Part of a small language model's weights.
Size: 14 layers, width 192, 6 heads of 64, MLP 768 tanh GELU, vocabulary 833, 8.57M parameters.
Architecture: LayerNorm before each block, biases, tied embeddings.
Training: a variant of Adam for these matrices, 599M tokens, 8176 steps.
Each number is 200 + 40 x the weight over its row's rms, rounded and kept within 0 to 999. Layers, rows and columns count from 0. The size before them is the row's rms in percent of the matrix's.

# layer 10 MLP down (transposed), 768x192, rms 0.106, rows 290-326, columns 0-95
108,178,161,220,251,209,149,164,54,235,201,244,140,195,290,205,181,169,225,190,186,170,170,144,202,243,189,190,222,260,193,215,154,188,212,272,270,242,150,233,195,284,211,279,239,231,192,171,181,244,249,237,228,194,221,184,205,225,259,191,202,200,187,194,240,253,215,173,178,185,142,210,172,227,171,158,156,219,192,217,266,173,158,196,201,188,160,106,246,193,189,142,226,196,139,246,196
100,233,241,178,146,113,146,194,192,138,282,129,216,174,247,271,271,190,235,162,186,126,219,138,213,170,227,142,139,167,255,194,234,193,164,188,202,150,187,159,199,210,162,169,207,222,162,108,244,193,148,169,209,234,213,201,183,158,201,171,206,217,138,199,193,203,117,239,132,171,146,206,238,185,177,224,172,159,223,188,246,218,250,258,225,193,208,230,155,222,144,163,224,205,229,163,181
101,274,236,224,192,259,181,122,183,230,135,226,180,264,204,252,162,191,194,168,193,172,122,169,196,228,137,217,211,186,212,202,237,287,217,208,288,172,206,179,148,175,209,254,226,194,179,244,181,220,269,118,171,115,258,192,237,186,234,124,85,180,191,271,162,258,206,218,179,285,186,205,177,175,209,192,179,153,188,181,198,224,235,202,235,177,193,196,192,221,134,178,212,203,191,224,203
106,211,183,220,167,186,239,236,183,130,181,175,156,230,203,211,196,180,166,234,238,234,206,219,172,207,208,180,199,223,275,169,224,150,240,208,240,199,249,271,237,152,232,262,209,245,184,261,207,208,240,175,184,194,182,216,268,190,147,157,144,188,53,93,174,192,144,247,194,236,171,195,255,212,178,207,177,176,198,218,186,253,218,124,169,168,184,221,266,180,160,229,199,161,227,291,227
096,219,223,191,235,164,157,189,219,187,264,143,207,217,146,193,233,137,235,174,171,124,281,216,196,167,148,172,194,180,243,131,211,199,210,236,203,223,223,149,231,212,156,212,233,268,204,175,213,237,146,181,242,158,127,207,229,153,200,162,209,173,159,259,239,243,207,250,147,261,212,194,226,216,235,156,149,174,251,191,179,157,199,191,245,208,267,174,205,173,189,242,162,104,148,201,213
088,185,127,282,225,197,205,161,164,229,224,183,173,200,156,256,265,155,190,255,208,159,234,180,180,191,207,234,205,150,208,196,238,161,200,223,236,123,176,277,259,164,182,222,228,235,171,237,272,182,165,232,245,244,223,240,214,158,184,223,228,147,56,151,214,160,215,205,191,148,249,141,203,199,244,157,155,216,236,250,204,213,159,199,229,220,208,235,147,263,191,156,190,216,188,140,227
099,205,221,191,236,223,166,169,163,204,188,219,157,251,241,212,168,165,202,280,235,178,267,200,225,175,239,241,210,149,177,228,124,217,243,197,235,226,228,155,127,218,210,285,170,157,175,194,232,160,191,215,189,197,234,268,204,247,180,180,170,150,147,174,241,169,169,163,163,135,190,275,145,243,205,171,147,230,211,213,147,152,262,222,211,149,200,238,231,211,141,233,234,262,263,246,228
098,153,174,168,183,265,147,205,191,194,182,310,160,231,215,228,236,214,174,161,224,136,208,169,228,192,203,202,211,190,217,254,248,265,221,82,278,201,264,168,195,123,231,201,241,156,179,202,185,220,267,249,179,198,162,198,203,174,221,175,213,176,185,193,144,169,229,237,235,233,233,194,180,122,178,229,235,235,200,144,171,203,216,177,243,194,149,216,137,206,274,203,278,159,153,178,312
111,177,155,241,208,124,218,228,179,208,230,181,219,250,250,148,168,209,226,272,194,198,167,109,189,204,195,209,270,149,101,168,197,259,235,181,138,190,210,176,236,244,230,195,130,253,209,204,181,217,197,207,146,175,135,184,243,175,185,214,206,184,134,199,258,230,211,232,145,149,271,214,200,230,216,170,196,246,259,215,163,200,183,232,282,197,204,181,136,172,260,221,172,203,211,269,186
089,191,252,146,239,246,180,142,174,196,189,239,217,106,200,270,270,135,208,199,139,176,211,167,237,198,194,139,215,210,154,227,138,235,192,237,188,259,158,183,166,234,143,200,318,150,261,232,178,196,203,209,175,250,137,255,156,185,185,245,173,230,186,229,153,177,103,205,201,190,164,243,154,228,184,191,141,221,189,208,148,253,224,228,144,249,210,204,177,204,260,198,178,219,216,216,132
092,235,182,195,150,126,190,174,163,163,169,89,185,161,191,192,153,247,214,193,214,247,204,232,187,214,160,273,242,227,240,225,185,129,210,180,146,158,240,203,144,214,230,216,223,169,228,127,202,159,174,220,247,200,133,270,205,242,181,189,246,238,229,199,217,174,254,225,119,142,230,247,120,175,208,201,209,202,277,202,253,218,228,179,92,243,201,236,178,219,178,268,186,231,209,217,179
094,172,240,133,261,210,116,160,243,187,138,229,136,132,250,241,172,195,237,169,189,198,146,186,196,214,232,187,197,163,196,215,175,168,251,137,299,136,186,197,198,224,216,303,251,206,125,219,264,222,220,205,224,215,133,189,121,217,240,281,160,182,251,181,212,209,185,294,263,219,155,272,227,172,168,211,216,190,245,116,221,217,213,207,259,242,149,244,180,211,204,123,234,168,201,167,236
103,183,159,225,276,205,214,220,179,244,194,161,191,238,139,196,147,240,211,256,281,134,183,273,199,175,186,139,205,243,217,213,160,197,221,189,328,195,200,184,186,200,238,236,176,198,205,212,210,212,216,249,222,286,203,189,242,138,198,207,184,237,195,219,250,218,159,200,190,240,202,183,217,257,143,236,272,127,210,230,136,149,239,197,175,198,223,191,241,186,225,171,223,163,200,230,195
107,249,179,211,187,172,197,190,221,159,157,202,201,179,228,183,190,295,191,211,171,207,237,140,219,197,220,99,198,266,259,109,184,188,207,190,178,225,228,199,108,221,179,238,206,122,157,243,199,166,129,260,236,278,223,246,164,249,227,215,218,180,248,173,278,246,217,203,245,238,172,203,194,204,213,194,138,281,176,231,150,179,255,178,185,191,187,237,141,179,176,210,178,211,247,196,177
112,229,177,176,112,296,224,190,123,210,203,199,205,133,169,192,160,193,131,177,205,200,254,236,235,215,104,205,220,175,157,183,172,246,216,201,266,143,223,259,234,217,208,207,259,228,236,203,240,265,193,203,174,140,138,125,304,218,322,271,220,200,193,214,269,201,270,173,224,159,234,125,253,164,227,197,146,178,160,281,135,231,209,187,130,229,163,218,186,224,184,204,198,143,133,205,231
090,173,98,152,167,215,167,193,227,122,235,164,179,150,204,261,175,192,190,208,150,222,227,223,189,169,203,151,193,120,154,213,221,242,258,248,250,248,188,283,254,130,150,262,236,165,233,202,233,257,196,175,161,168,168,186,215,187,279,258,175,217,212,224,133,203,168,286,241,156,211,212,175,144,261,196,200,195,170,321,188,152,167,172,174,163,220,150,212,277,134,105,242,173,231,184,204
090,171,228,222,215,247,264,242,158,115,258,216,161,172,249,253,180,206,165,220,207,203,202,154,145,209,147,182,209,157,158,203,74,174,203,195,278,233,206,112,212,140,207,116,184,195,210,220,187,215,236,233,210,234,239,207,266,215,176,216,143,258,221,187,157,212,179,210,114,127,205,239,250,205,187,239,218,178,228,183,229,211,233,237,165,207,257,236,97,192,230,184,173,160,145,145,170
101,206,154,171,193,141,201,241,238,179,228,192,183,225,237,200,237,280,172,216,172,241,249,177,241,194,254,187,193,219,139,248,272,248,154,97,182,199,266,202,212,220,246,239,237,211,152,126,222,185,228,230,267,174,198,199,144,167,174,228,157,133,262,145,162,171,134,240,211,181,125,212,200,162,273,178,192,217,257,191,244,157,246,202,178,196,192,172,224,124,197,176,119,303,226,194,150
103,189,183,226,213,226,161,228,180,218,209,187,161,221,269,170,226,223,261,207,179,152,236,197,165,124,185,200,250,157,150,211,225,184,146,199,210,130,233,175,120,138,203,253,184,124,217,247,183,209,129,201,267,203,211,228,210,209,109,240,210,156,248,128,234,236,304,230,209,164,278,159,166,218,252,252,249,201,227,107,196,215,179,164,201,254,188,224,199,119,177,171,142,168,188,230,188
102,256,192,191,170,242,235,315,167,211,205,193,199,251,199,124,209,174,193,204,218,185,77,238,194,169,175,195,171,192,107,152,154,241,205,251,253,196,217,122,245,216,207,197,247,158,212,260,186,217,191,222,74,149,203,195,223,229,148,133,211,209,211,178,125,251,257,235,168,243,185,171,171,195,141,236,209,183,213,137,155,165,196,216,227,213,217,217,246,191,276,156,240,159,205,177,253
099,208,161,113,216,262,267,246,158,173,204,173,180,115,225,233,237,208,192,214,225,214,227,254,173,225,81,157,147,245,181,253,173,181,182,170,260,203,232,185,168,196,214,236,201,188,211,199,260,199,158,211,225,222,179,246,180,214,231,188,193,160,284,215,238,183,191,193,195,254,201,221,242,125,187,227,167,218,204,244,217,125,193,195,215,156,181,216,174,116,197,183,264,171,165,202,214
100,151,128,135,228,204,293,200,158,206,267,189,200,129,216,259,227,221,210,186,215,267,172,142,225,175,152,251,159,339,189,233,218,248,215,233,217,198,179,174,213,195,169,193,220,244,166,184,147,158,211,187,190,101,192,149,124,168,224,214,267,232,177,152,136,213,219,236,167,205,196,234,233,119,203,158,244,225,228,176,196,237,204,278,146,237,145,227,229,227,224,192,185,207,202,137,115
090,187,253,233,239,185,168,225,189,235,230,214,199,175,214,164,199,160,286,274,164,141,243,203,238,248,242,209,197,224,130,209,196,246,211,166,205,217,167,193,211,195,192,113,240,248,245,174,211,210,229,197,266,179,208,177,140,316,256,230,154,152,244,214,154,206,174,167,148,116,183,233,166,193,206,197,244,193,179,115,203,174,131,152,272,255,231,184,212,184,157,200,174,246,194,223,191
098,162,234,199,179,212,213,160,219,151,273,192,163,195,271,251,260,171,151,168,189,210,203,137,204,170,145,180,204,191,266,148,127,212,239,209,207,251,199,196,225,230,161,182,125,166,207,143,237,243,226,165,222,286,196,153,140,153,178,215,194,302,174,175,159,206,193,148,203,226,246,186,176,159,226,193,166,238,283,182,147,118,236,153,231,195,158,230,242,226,172,220,154,231,242,219,215
103,185,229,247,219,185,201,202,249,172,206,149,167,148,234,211,164,172,190,271,264,225,158,225,196,268,195,209,196,159,145,177,148,170,215,158,327,184,190,204,200,190,180,285,225,193,252,278,193,143,151,183,196,248,163,223,187,209,196,230,143,230,197,101,194,177,154,206,252,171,203,208,262,256,172,214,169,156,197,193,323,203,201,150,293,176,197,222,233,214,215,243,182,150,174,193,235
103,225,130,211,258,258,146,182,194,182,155,188,173,169,234,207,219,176,200,145,221,236,200,239,186,232,234,217,209,237,178,126,207,231,160,159,221,238,195,165,301,169,170,228,182,243,227,159,156,170,249,146,203,231,234,139,215,213,151,198,262,219,203,195,105,167,227,251,248,240,199,261,148,141,310,192,235,263,203,131,166,214,158,176,247,136,204,212,292,156,189,265,178,307,166,146,213
083,239,237,176,188,276,171,119,182,211,154,226,179,148,242,260,198,134,189,272,194,215,212,208,166,204,158,236,202,172,175,266,235,144,236,228,234,173,201,204,246,126,223,157,181,217,173,201,152,205,175,203,202,188,213,186,212,203,244,202,126,196,202,205,271,192,170,214,248,197,202,155,185,223,241,211,183,224,249,197,229,228,225,310,217,229,152,294,191,147,236,244,231,157,226,282,156
100,250,123,183,205,200,239,185,179,183,186,172,218,223,172,200,209,211,247,271,194,174,186,190,222,220,173,200,155,225,239,275,196,237,144,129,134,272,233,248,189,170,197,245,171,270,217,265,162,218,174,177,244,180,168,235,142,235,198,218,198,128,291,127,279,164,151,184,254,176,124,210,189,196,177,174,192,176,239,260,268,203,187,233,198,250,238,166,216,121,206,206,182,174,207,257,216
103,179,225,228,135,197,173,238,156,131,223,168,61,181,146,219,268,203,253,116,190,156,190,198,160,213,230,235,206,293,289,225,168,218,199,177,192,167,264,247,147,199,155,229,174,214,231,186,212,162,224,160,175,216,215,269,182,162,169,224,226,166,170,187,151,231,240,211,232,195,198,140,212,191,148,231,210,230,145,257,245,217,222,193,263,112,189,186,141,222,255,226,177,235,223,171,211
089,156,242,242,158,211,249,190,247,142,185,279,152,234,216,218,211,156,230,153,218,194,269,134,155,180,202,179,129,188,130,214,156,198,157,192,257,203,208,189,139,170,205,229,147,211,251,104,247,185,232,178,213,180,186,238,176,171,210,201,170,156,236,192,233,116,189,290,198,213,263,156,203,173,222,216,180,254,263,201,245,199,175,174,135,202,143,262,266,203,143,171,194,238,263,177,215
095,182,157,213,208,281,237,204,130,180,233,203,149,313,244,157,192,217,243,277,195,162,202,199,177,187,141,268,264,190,200,215,157,160,149,214,175,165,140,171,221,186,196,162,144,205,168,180,174,133,212,231,227,231,261,144,210,221,209,206,257,152,239,210,194,175,201,202,170,140,216,217,177,230,128,147,189,206,249,200,254,223,229,157,168,145,249,165,151,256,192,216,185,182,261,201,140
088,264,176,177,235,160,153,199,173,199,134,200,145,176,248,161,203,222,181,206,125,243,185,144,224,212,214,188,201,287,181,224,201,270,160,230,173,216,191,238,209,190,211,161,210,137,247,242,176,195,224,221,211,191,156,214,215,190,143,290,154,249,163,111,223,282,227,206,184,157,279,179,220,190,234,209,253,205,179,216,207,150,208,138,151,197,138,175,186,264,247,195,207,181,144,246,106
105,260,185,267,128,148,135,132,194,115,100,170,269,190,241,140,201,174,203,228,189,244,251,232,250,202,236,163,212,212,184,158,182,180,155,221,271,212,235,234,186,194,335,192,249,199,199,186,190,222,199,237,215,171,193,214,212,187,234,313,183,206,159,202,269,147,226,203,212,142,240,231,215,264,263,208,245,202,148,252,178,202,151,155,163,177,204,157,192,211,195,221,154,214,211,213,296
101,185,175,302,148,225,267,221,201,231,159,187,188,179,137,150,219,187,219,238,182,159,167,205,202,173,133,151,170,157,222,115,231,197,189,263,189,143,147,207,236,199,179,242,127,198,223,223,229,182,196,210,239,255,199,250,212,184,65,245,162,159,200,225,226,208,175,233,98,251,234,193,211,205,221,206,207,237,221,207,213,175,255,227,149,190,178,180,174,151,169,189,177,182,185,209,174
097,182,251,206,214,258,188,140,207,167,143,280,230,162,211,221,206,183,175,227,238,109,193,140,196,276,253,229,205,183,158,195,207,161,181,193,113,236,172,172,189,162,247,260,249,236,180,245,164,195,258,266,194,193,199,129,186,148,180,238,127,249,178,181,226,227,151,171,227,193,219,240,191,184,183,219,186,172,172,248,197,168,208,186,128,155,164,268,158,177,194,180,291,184,199,194,209
087,253,218,141,180,191,135,223,175,202,146,228,261,197,200,235,211,220,230,168,227,155,106,156,176,194,239,186,231,191,211,188,183,204,161,158,250,209,249,168,206,246,227,273,200,234,219,236,174,168,278,162,194,269,159,122,234,297,260,224,142,202,209,166,220,163,232,296,190,208,240,101,264,165,250,205,226,236,145,134,233,238,188,197,201,122,239,252,279,207,197,205,242,215,184,229,132
096,223,169,176,160,256,209,244,220,125,192,218,218,206,151,205,182,163,236,225,227,121,248,167,240,249,149,163,163,241,197,245,247,162,222,161,280,209,215,221,201,153,214,162,177,116,207,171,177,200,188,214,169,227,265,199,201,215,244,231,188,193,180,189,202,192,196,237,149,218,194,149,192,242,173,165,253,192,163,222,159,263,311,239,246,244,205,215,209,184,190,214,184,233,233,208,205
# layer 10 MLP up, 768x192, rms 0.105, rows 291-326, columns 0-95
104,137,230,254,166,226,189,196,225,173,198,212,230,178,103,211,225,207,192,154,93,179,245,237,230,130,231,209,205,194,311,171,191,159,166,204,168,193,237,143,182,249,211,237,210,215,134,165,201,202,127,182,188,174,208,201,166,249,268,261,185,227,218,206,217,280,158,203,267,211,194,218,253,173,260,276,148,185,161,181,284,143,152,189,211,248,225,182,217,227,160,201,213,169,199,179,171
102,127,188,197,227,163,244,242,231,208,138,248,203,246,164,204,213,175,203,225,174,169,255,229,212,176,300,214,234,158,245,194,251,155,155,225,196,248,249,139,190,206,238,191,156,166,192,213,163,176,157,278,122,147,220,215,143,231,152,180,206,170,186,218,140,235,190,167,219,179,136,186,179,203,224,277,227,181,180,159,165,217,153,205,186,252,205,210,245,161,242,272,167,243,278,147,203
103,219,189,240,232,219,195,215,186,194,204,120,288,248,153,142,230,203,169,118,167,245,246,177,206,151,199,148,165,160,260,150,227,239,205,120,152,175,263,186,189,185,195,223,235,166,136,176,185,249,195,215,175,203,142,175,191,236,281,259,149,180,164,233,281,247,227,131,228,239,181,183,238,172,221,175,209,256,176,196,188,103,230,252,191,254,238,171,221,258,232,295,213,252,164,199,111
096,190,277,283,260,173,157,141,183,181,167,221,280,177,200,205,241,194,192,216,155,207,172,180,233,239,290,187,259,95,227,241,170,185,196,110,88,185,257,176,183,194,177,150,197,144,129,259,202,177,253,223,237,143,201,227,150,230,263,191,135,255,191,231,184,172,185,154,212,160,141,148,153,195,213,215,207,203,207,168,249,175,170,233,214,244,198,178,261,206,183,192,248,167,253,152,188
094,248,178,176,174,159,195,157,154,152,104,243,193,267,186,209,160,124,179,172,219,164,196,243,274,246,251,155,258,289,202,160,202,187,252,258,238,219,164,174,189,258,163,138,174,145,133,238,173,157,221,170,213,244,191,180,212,208,180,232,198,245,210,275,244,258,145,180,279,207,273,169,200,199,216,209,210,194,201,153,164,173,169,256,131,197,124,215,236,198,203,218,224,216,217,195,178
096,110,177,260,187,244,196,176,102,219,210,203,285,220,161,209,123,167,187,139,160,225,170,193,232,208,227,203,188,239,244,205,252,173,208,177,189,164,183,142,174,247,180,221,213,193,196,146,125,270,159,232,170,199,184,200,143,203,268,234,226,197,179,249,282,220,202,219,271,238,131,178,193,201,177,233,261,199,212,189,216,275,155,187,222,191,228,203,273,256,219,184,165,167,220,136,163
098,151,172,232,275,149,217,127,128,234,143,184,255,255,216,188,217,216,228,198,132,200,229,228,234,202,212,145,206,182,174,159,230,164,174,208,184,186,290,204,189,230,216,207,124,149,203,219,222,145,171,197,207,212,224,231,130,201,153,211,207,127,225,220,219,247,209,119,167,195,120,206,206,203,174,202,236,253,194,265,234,205,147,239,225,237,207,181,273,253,189,234,200,193,213,197,247
110,178,219,272,248,139,165,248,165,157,145,188,229,269,209,172,194,176,206,186,192,235,231,233,166,225,191,186,181,179,202,145,210,204,231,188,194,151,207,156,157,297,116,214,142,140,220,237,289,195,155,241,216,178,180,227,196,245,302,221,190,172,165,251,204,162,166,156,219,261,162,156,234,159,252,219,203,186,206,207,224,230,138,232,215,195,213,179,245,205,132,230,217,159,176,181,205
102,213,230,229,212,199,178,111,164,191,253,239,218,158,176,251,287,181,220,215,110,205,221,203,234,169,175,92,265,222,189,173,169,150,244,154,146,294,192,231,171,256,210,261,212,140,206,168,188,208,226,216,203,144,226,180,161,248,212,233,229,199,236,224,177,202,187,190,201,216,151,234,235,227,258,227,170,269,270,138,177,203,190,254,204,184,234,190,213,280,228,164,168,213,202,173,213
099,189,207,251,260,256,196,264,198,195,164,211,122,183,186,219,213,127,166,292,150,186,229,250,199,164,241,129,223,237,238,150,213,251,232,185,246,176,171,230,172,208,158,155,166,266,138,200,235,292,197,182,211,249,282,193,197,203,201,207,185,168,270,212,243,220,184,117,211,245,171,203,235,250,127,275,179,200,230,177,202,257,178,235,285,148,198,250,181,156,202,226,244,207,148,304,287
100,153,157,235,186,174,133,170,197,222,182,214,220,281,206,155,223,212,215,256,196,161,279,243,202,188,254,211,187,194,263,175,303,192,165,205,165,209,113,190,185,162,117,132,220,137,204,228,159,169,188,175,154,195,185,167,159,179,137,198,228,191,231,212,201,163,177,181,204,195,164,144,190,183,171,206,239,222,173,243,202,114,192,260,126,149,207,178,315,213,218,214,319,215,227,164,134
106,192,170,270,211,178,177,251,193,205,134,196,256,232,96,198,242,167,173,169,264,232,185,208,267,175,209,138,211,192,173,199,168,207,215,201,187,170,204,131,133,146,226,195,166,157,177,220,217,208,226,168,161,169,239,146,184,264,150,236,251,187,156,212,200,227,229,165,177,212,188,213,155,189,177,183,213,170,117,190,213,163,211,197,193,161,240,187,260,183,174,120,217,191,236,164,193
097,183,185,179,224,202,188,245,174,152,70,259,288,270,184,209,224,174,158,183,206,194,150,218,202,260,206,159,264,201,228,197,265,160,257,216,188,204,160,121,222,201,189,62,123,190,183,188,179,228,258,263,202,219,175,189,208,175,242,187,172,150,182,195,229,213,159,174,229,167,169,139,254,204,213,211,137,175,210,213,192,182,172,249,175,164,177,174,215,159,218,274,163,196,189,209,202
109,173,241,274,248,136,167,170,184,202,227,189,203,198,150,195,240,188,205,129,175,176,152,178,161,242,230,199,143,253,254,124,247,225,229,144,153,177,120,205,213,226,206,149,188,209,229,126,225,188,169,196,206,160,157,154,224,208,264,250,256,167,189,193,221,184,183,166,183,219,157,150,270,216,234,208,261,261,217,202,197,267,134,231,249,191,240,217,237,240,143,275,232,246,189,120,229
096,198,218,180,280,217,164,268,205,195,161,206,202,273,141,149,270,163,197,237,140,257,221,146,229,237,236,163,190,204,144,126,172,129,213,188,216,179,137,180,154,269,176,189,218,124,192,242,240,144,286,203,202,201,207,230,203,206,192,236,236,218,206,264,189,232,209,195,200,186,214,201,163,220,257,212,190,243,257,189,165,211,195,139,199,203,182,241,194,187,185,260,131,221,205,181,251
089,220,186,175,251,146,220,177,163,223,128,281,233,179,178,150,224,221,170,271,235,195,221,258,209,234,263,220,221,141,174,225,213,141,320,202,166,226,209,195,136,168,160,218,218,187,100,251,227,150,194,168,267,212,184,182,171,311,199,194,189,191,194,182,171,239,204,130,156,203,228,221,182,161,245,268,142,222,223,181,219,159,154,173,238,259,222,193,207,164,197,235,190,244,175,128,205
098,176,226,214,213,243,211,156,173,171,225,132,219,182,183,225,230,194,103,173,244,196,231,201,197,176,214,250,220,233,188,218,159,190,209,236,169,195,161,149,145,244,163,194,166,188,229,213,206,132,161,211,263,203,188,171,146,218,143,202,215,202,278,235,219,183,153,145,175,198,157,196,233,195,197,261,188,177,138,241,238,226,186,182,240,191,215,165,263,226,167,219,184,257,211,217,198
103,221,183,233,200,180,250,155,178,154,142,244,216,173,178,220,199,190,194,272,259,272,200,257,235,261,206,174,172,215,219,210,220,155,238,195,179,292,168,203,151,214,193,172,228,194,170,224,184,210,246,190,164,158,140,195,206,245,180,181,228,182,249,230,315,207,211,205,184,201,153,207,156,229,199,279,224,204,180,195,129,108,204,209,179,222,174,182,196,260,223,219,247,232,216,194,172
105,195,187,157,266,184,202,120,164,199,191,277,147,198,149,220,231,192,148,225,279,217,139,254,239,165,144,191,271,211,310,204,172,221,245,186,237,168,190,139,146,268,190,186,195,186,200,212,246,168,152,203,223,274,277,220,186,139,199,189,208,204,159,249,198,219,151,194,182,225,220,189,234,152,203,255,143,186,223,212,143,165,199,215,190,209,182,224,240,181,221,197,231,199,142,212,145
100,163,171,149,204,170,191,194,226,209,166,220,237,200,152,264,191,200,198,170,191,253,176,164,305,189,282,200,258,243,245,211,227,101,245,174,232,189,119,159,164,227,162,135,252,284,221,244,223,285,211,212,274,181,251,199,181,221,206,218,189,226,266,204,175,230,194,211,278,262,174,161,214,168,235,252,162,173,186,156,236,163,205,188,216,204,269,197,195,260,242,192,202,211,226,223,143
105,152,202,208,221,120,226,236,192,172,170,120,194,230,186,260,227,194,178,246,199,167,179,223,173,167,148,222,163,235,195,158,209,173,245,254,170,200,234,152,177,167,135,148,241,184,223,202,244,155,205,201,278,158,205,163,229,211,167,188,219,216,231,230,253,212,241,126,178,308,81,216,238,178,197,223,192,190,189,212,153,195,166,157,266,148,183,193,164,254,177,206,197,195,239,241,232
095,155,77,168,208,240,129,210,220,260,169,206,223,236,181,181,217,217,167,226,201,321,181,218,152,236,168,171,169,210,242,130,217,217,193,173,158,174,225,215,151,166,183,189,183,181,211,287,265,164,230,247,174,145,188,160,175,252,209,223,256,233,153,176,267,186,235,105,159,264,180,230,170,163,132,189,212,115,248,217,108,165,207,268,125,112,155,198,202,251,222,195,245,188,210,145,154
100,183,190,223,242,209,179,196,205,277,172,263,250,218,243,216,192,153,145,176,212,219,220,221,226,221,236,178,213,216,227,171,212,158,192,168,165,113,141,209,171,143,225,183,205,167,199,196,260,192,265,136,201,205,202,243,225,192,192,199,108,146,271,268,242,249,218,152,168,147,145,186,262,204,216,239,171,210,142,187,208,175,124,229,215,150,240,184,252,160,149,219,236,144,155,260,174
104,187,130,170,189,209,200,165,216,117,192,201,209,188,248,166,243,227,165,175,217,253,212,210,162,296,153,168,244,158,256,120,259,150,283,222,196,191,184,188,247,205,132,174,187,214,221,204,281,184,205,167,305,210,197,185,237,264,201,279,207,146,193,218,173,278,239,145,163,210,217,244,215,229,196,247,117,199,192,122,244,192,148,225,259,175,162,134,138,163,186,275,129,270,123,164,189
102,225,226,230,235,210,178,168,222,195,175,239,217,263,171,178,186,236,214,164,194,299,163,297,209,189,158,205,172,228,226,196,219,206,244,222,208,177,252,142,132,132,153,140,141,229,201,251,189,160,227,159,283,185,218,145,167,149,176,179,239,214,297,263,225,272,175,157,292,234,185,156,205,211,201,283,227,199,214,207,210,153,169,236,154,176,199,228,235,182,83,243,205,232,173,208,183
089,177,278,210,241,159,187,211,194,183,201,161,186,227,152,227,212,87,217,213,175,192,262,215,188,209,207,189,140,264,222,158,220,204,161,259,187,245,185,172,185,189,251,235,209,152,184,263,185,167,207,271,215,152,232,185,161,221,178,199,193,234,184,324,205,224,178,166,184,198,204,177,135,218,158,138,231,224,148,242,175,158,168,178,216,162,230,208,279,246,155,194,190,246,223,193,219
100,144,191,206,184,233,200,182,187,197,157,178,181,227,234,263,225,211,148,116,264,212,188,263,186,222,223,246,201,236,249,181,165,243,312,142,133,187,161,151,168,241,265,181,189,194,198,168,200,230,232,251,216,233,123,176,209,138,140,241,186,187,223,249,138,254,215,176,231,251,220,217,215,204,228,272,157,220,203,204,242,212,134,150,159,255,169,191,185,271,159,241,230,203,190,233,220
103,149,163,301,174,201,136,255,225,208,196,199,151,262,186,216,195,177,194,204,138,173,255,292,272,155,258,205,111,167,192,188,210,190,228,202,111,243,210,192,171,214,187,158,140,168,235,238,180,232,161,249,275,178,201,227,213,186,201,220,229,203,156,251,202,184,219,181,246,275,159,261,168,227,229,239,173,197,136,139,213,181,170,165,189,131,205,166,296,205,203,197,286,228,188,234,189
093,192,135,247,243,208,244,157,202,270,180,158,169,228,194,224,243,203,154,177,177,221,239,224,205,145,241,140,209,167,241,176,281,175,210,166,196,277,149,218,193,287,124,135,181,178,212,275,171,192,157,209,208,180,236,227,206,200,261,146,191,168,147,204,204,178,159,160,230,238,149,257,222,136,208,214,195,201,151,228,133,135,197,247,206,262,195,230,207,221,223,184,211,154,281,288,181
098,138,216,216,224,211,249,182,181,232,218,237,241,192,117,226,172,238,186,164,162,205,200,261,183,187,285,184,197,168,268,225,163,198,233,124,186,216,170,145,181,272,226,228,148,98,166,186,220,180,136,211,195,186,261,246,192,227,266,205,136,172,191,238,234,157,175,178,217,261,106,200,241,187,260,239,195,222,237,225,213,211,104,220,277,248,227,166,197,201,171,196,206,279,236,186,220
091,151,250,248,214,108,260,183,185,125,165,241,217,161,216,252,309,188,190,153,137,136,291,231,279,205,214,206,292,185,168,228,236,203,266,185,259,252,168,173,196,181,234,219,154,188,169,211,268,186,277,226,253,203,204,229,208,234,186,218,251,223,202,223,236,285,169,236,208,216,218,230,165,168,258,143,179,176,235,201,218,154,165,194,169,201,208,142,235,186,199,259,135,166,224,168,196
103,203,179,238,201,215,214,181,202,189,254,186,194,250,189,114,245,145,162,212,211,231,129,260,191,184,186,255,202,185,191,205,164,161,233,241,118,199,194,173,193,170,142,196,225,263,148,183,206,236,278,235,263,158,245,164,173,264,133,183,235,187,236,136,188,257,303,155,170,185,225,197,232,204,210,239,136,172,165,135,183,186,206,170,188,193,266,197,205,282,233,163,185,180,240,178,184
104,203,219,190,231,134,208,159,227,200,109,226,231,266,204,181,216,157,205,162,172,264,171,182,224,184,229,220,208,219,252,147,224,219,221,209,225,236,202,155,172,211,221,166,185,162,173,220,157,175,160,261,163,167,196,171,191,210,260,240,254,227,241,247,243,190,208,203,226,212,200,181,213,164,194,209,252,209,170,176,184,100,229,262,165,195,234,233,238,150,196,243,347,150,161,156,216
095,139,154,179,215,216,205,210,228,205,236,143,217,239,136,253,238,186,192,255,125,246,248,245,215,255,192,199,213,204,279,228,241,281,167,239,182,133,236,198,146,204,111,188,173,118,120,166,208,147,198,190,167,190,154,215,214,108,240,223,241,163,199,185,177,241,222,109,229,194,114,233,251,185,190,216,247,212,156,208,190,227,157,212,257,211,217,163,233,252,141,181,199,188,219,244,119
093,170,186,204,205,256,244,224,172,244,212,180,167,184,208,173,225,188,156,197,205,185,173,214,261,149,203,266,226,155,199,143,177,184,182,178,219,227,157,199,212,247,196,119,228,161,173,264,154,181,154,255,267,198,228,135,126,198,227,149,266,173,192,198,204,249,149,170,242,226,204,218,167,148,173,213,113,262,216,257,204,187,168,225,147,304,197,197,200,218,237,177,257,213,175,199,141
098,208,226,252,256,198,247,233,193,185,157,175,209,172,147,124,217,135,166,163,209,205,224,226,174,227,215,228,187,268,249,166,194,173,180,200,260,186,167,246,188,254,172,199,182,200,79,114,221,226,196,190,189,162,262,229,212,237,202,203,237,105,209,219,183,256,201,192,214,227,229,207,172,244,172,273,199,163,182,193,233,199,246,290,176,273,181,192,165,326,241,225,176,185,196,141,214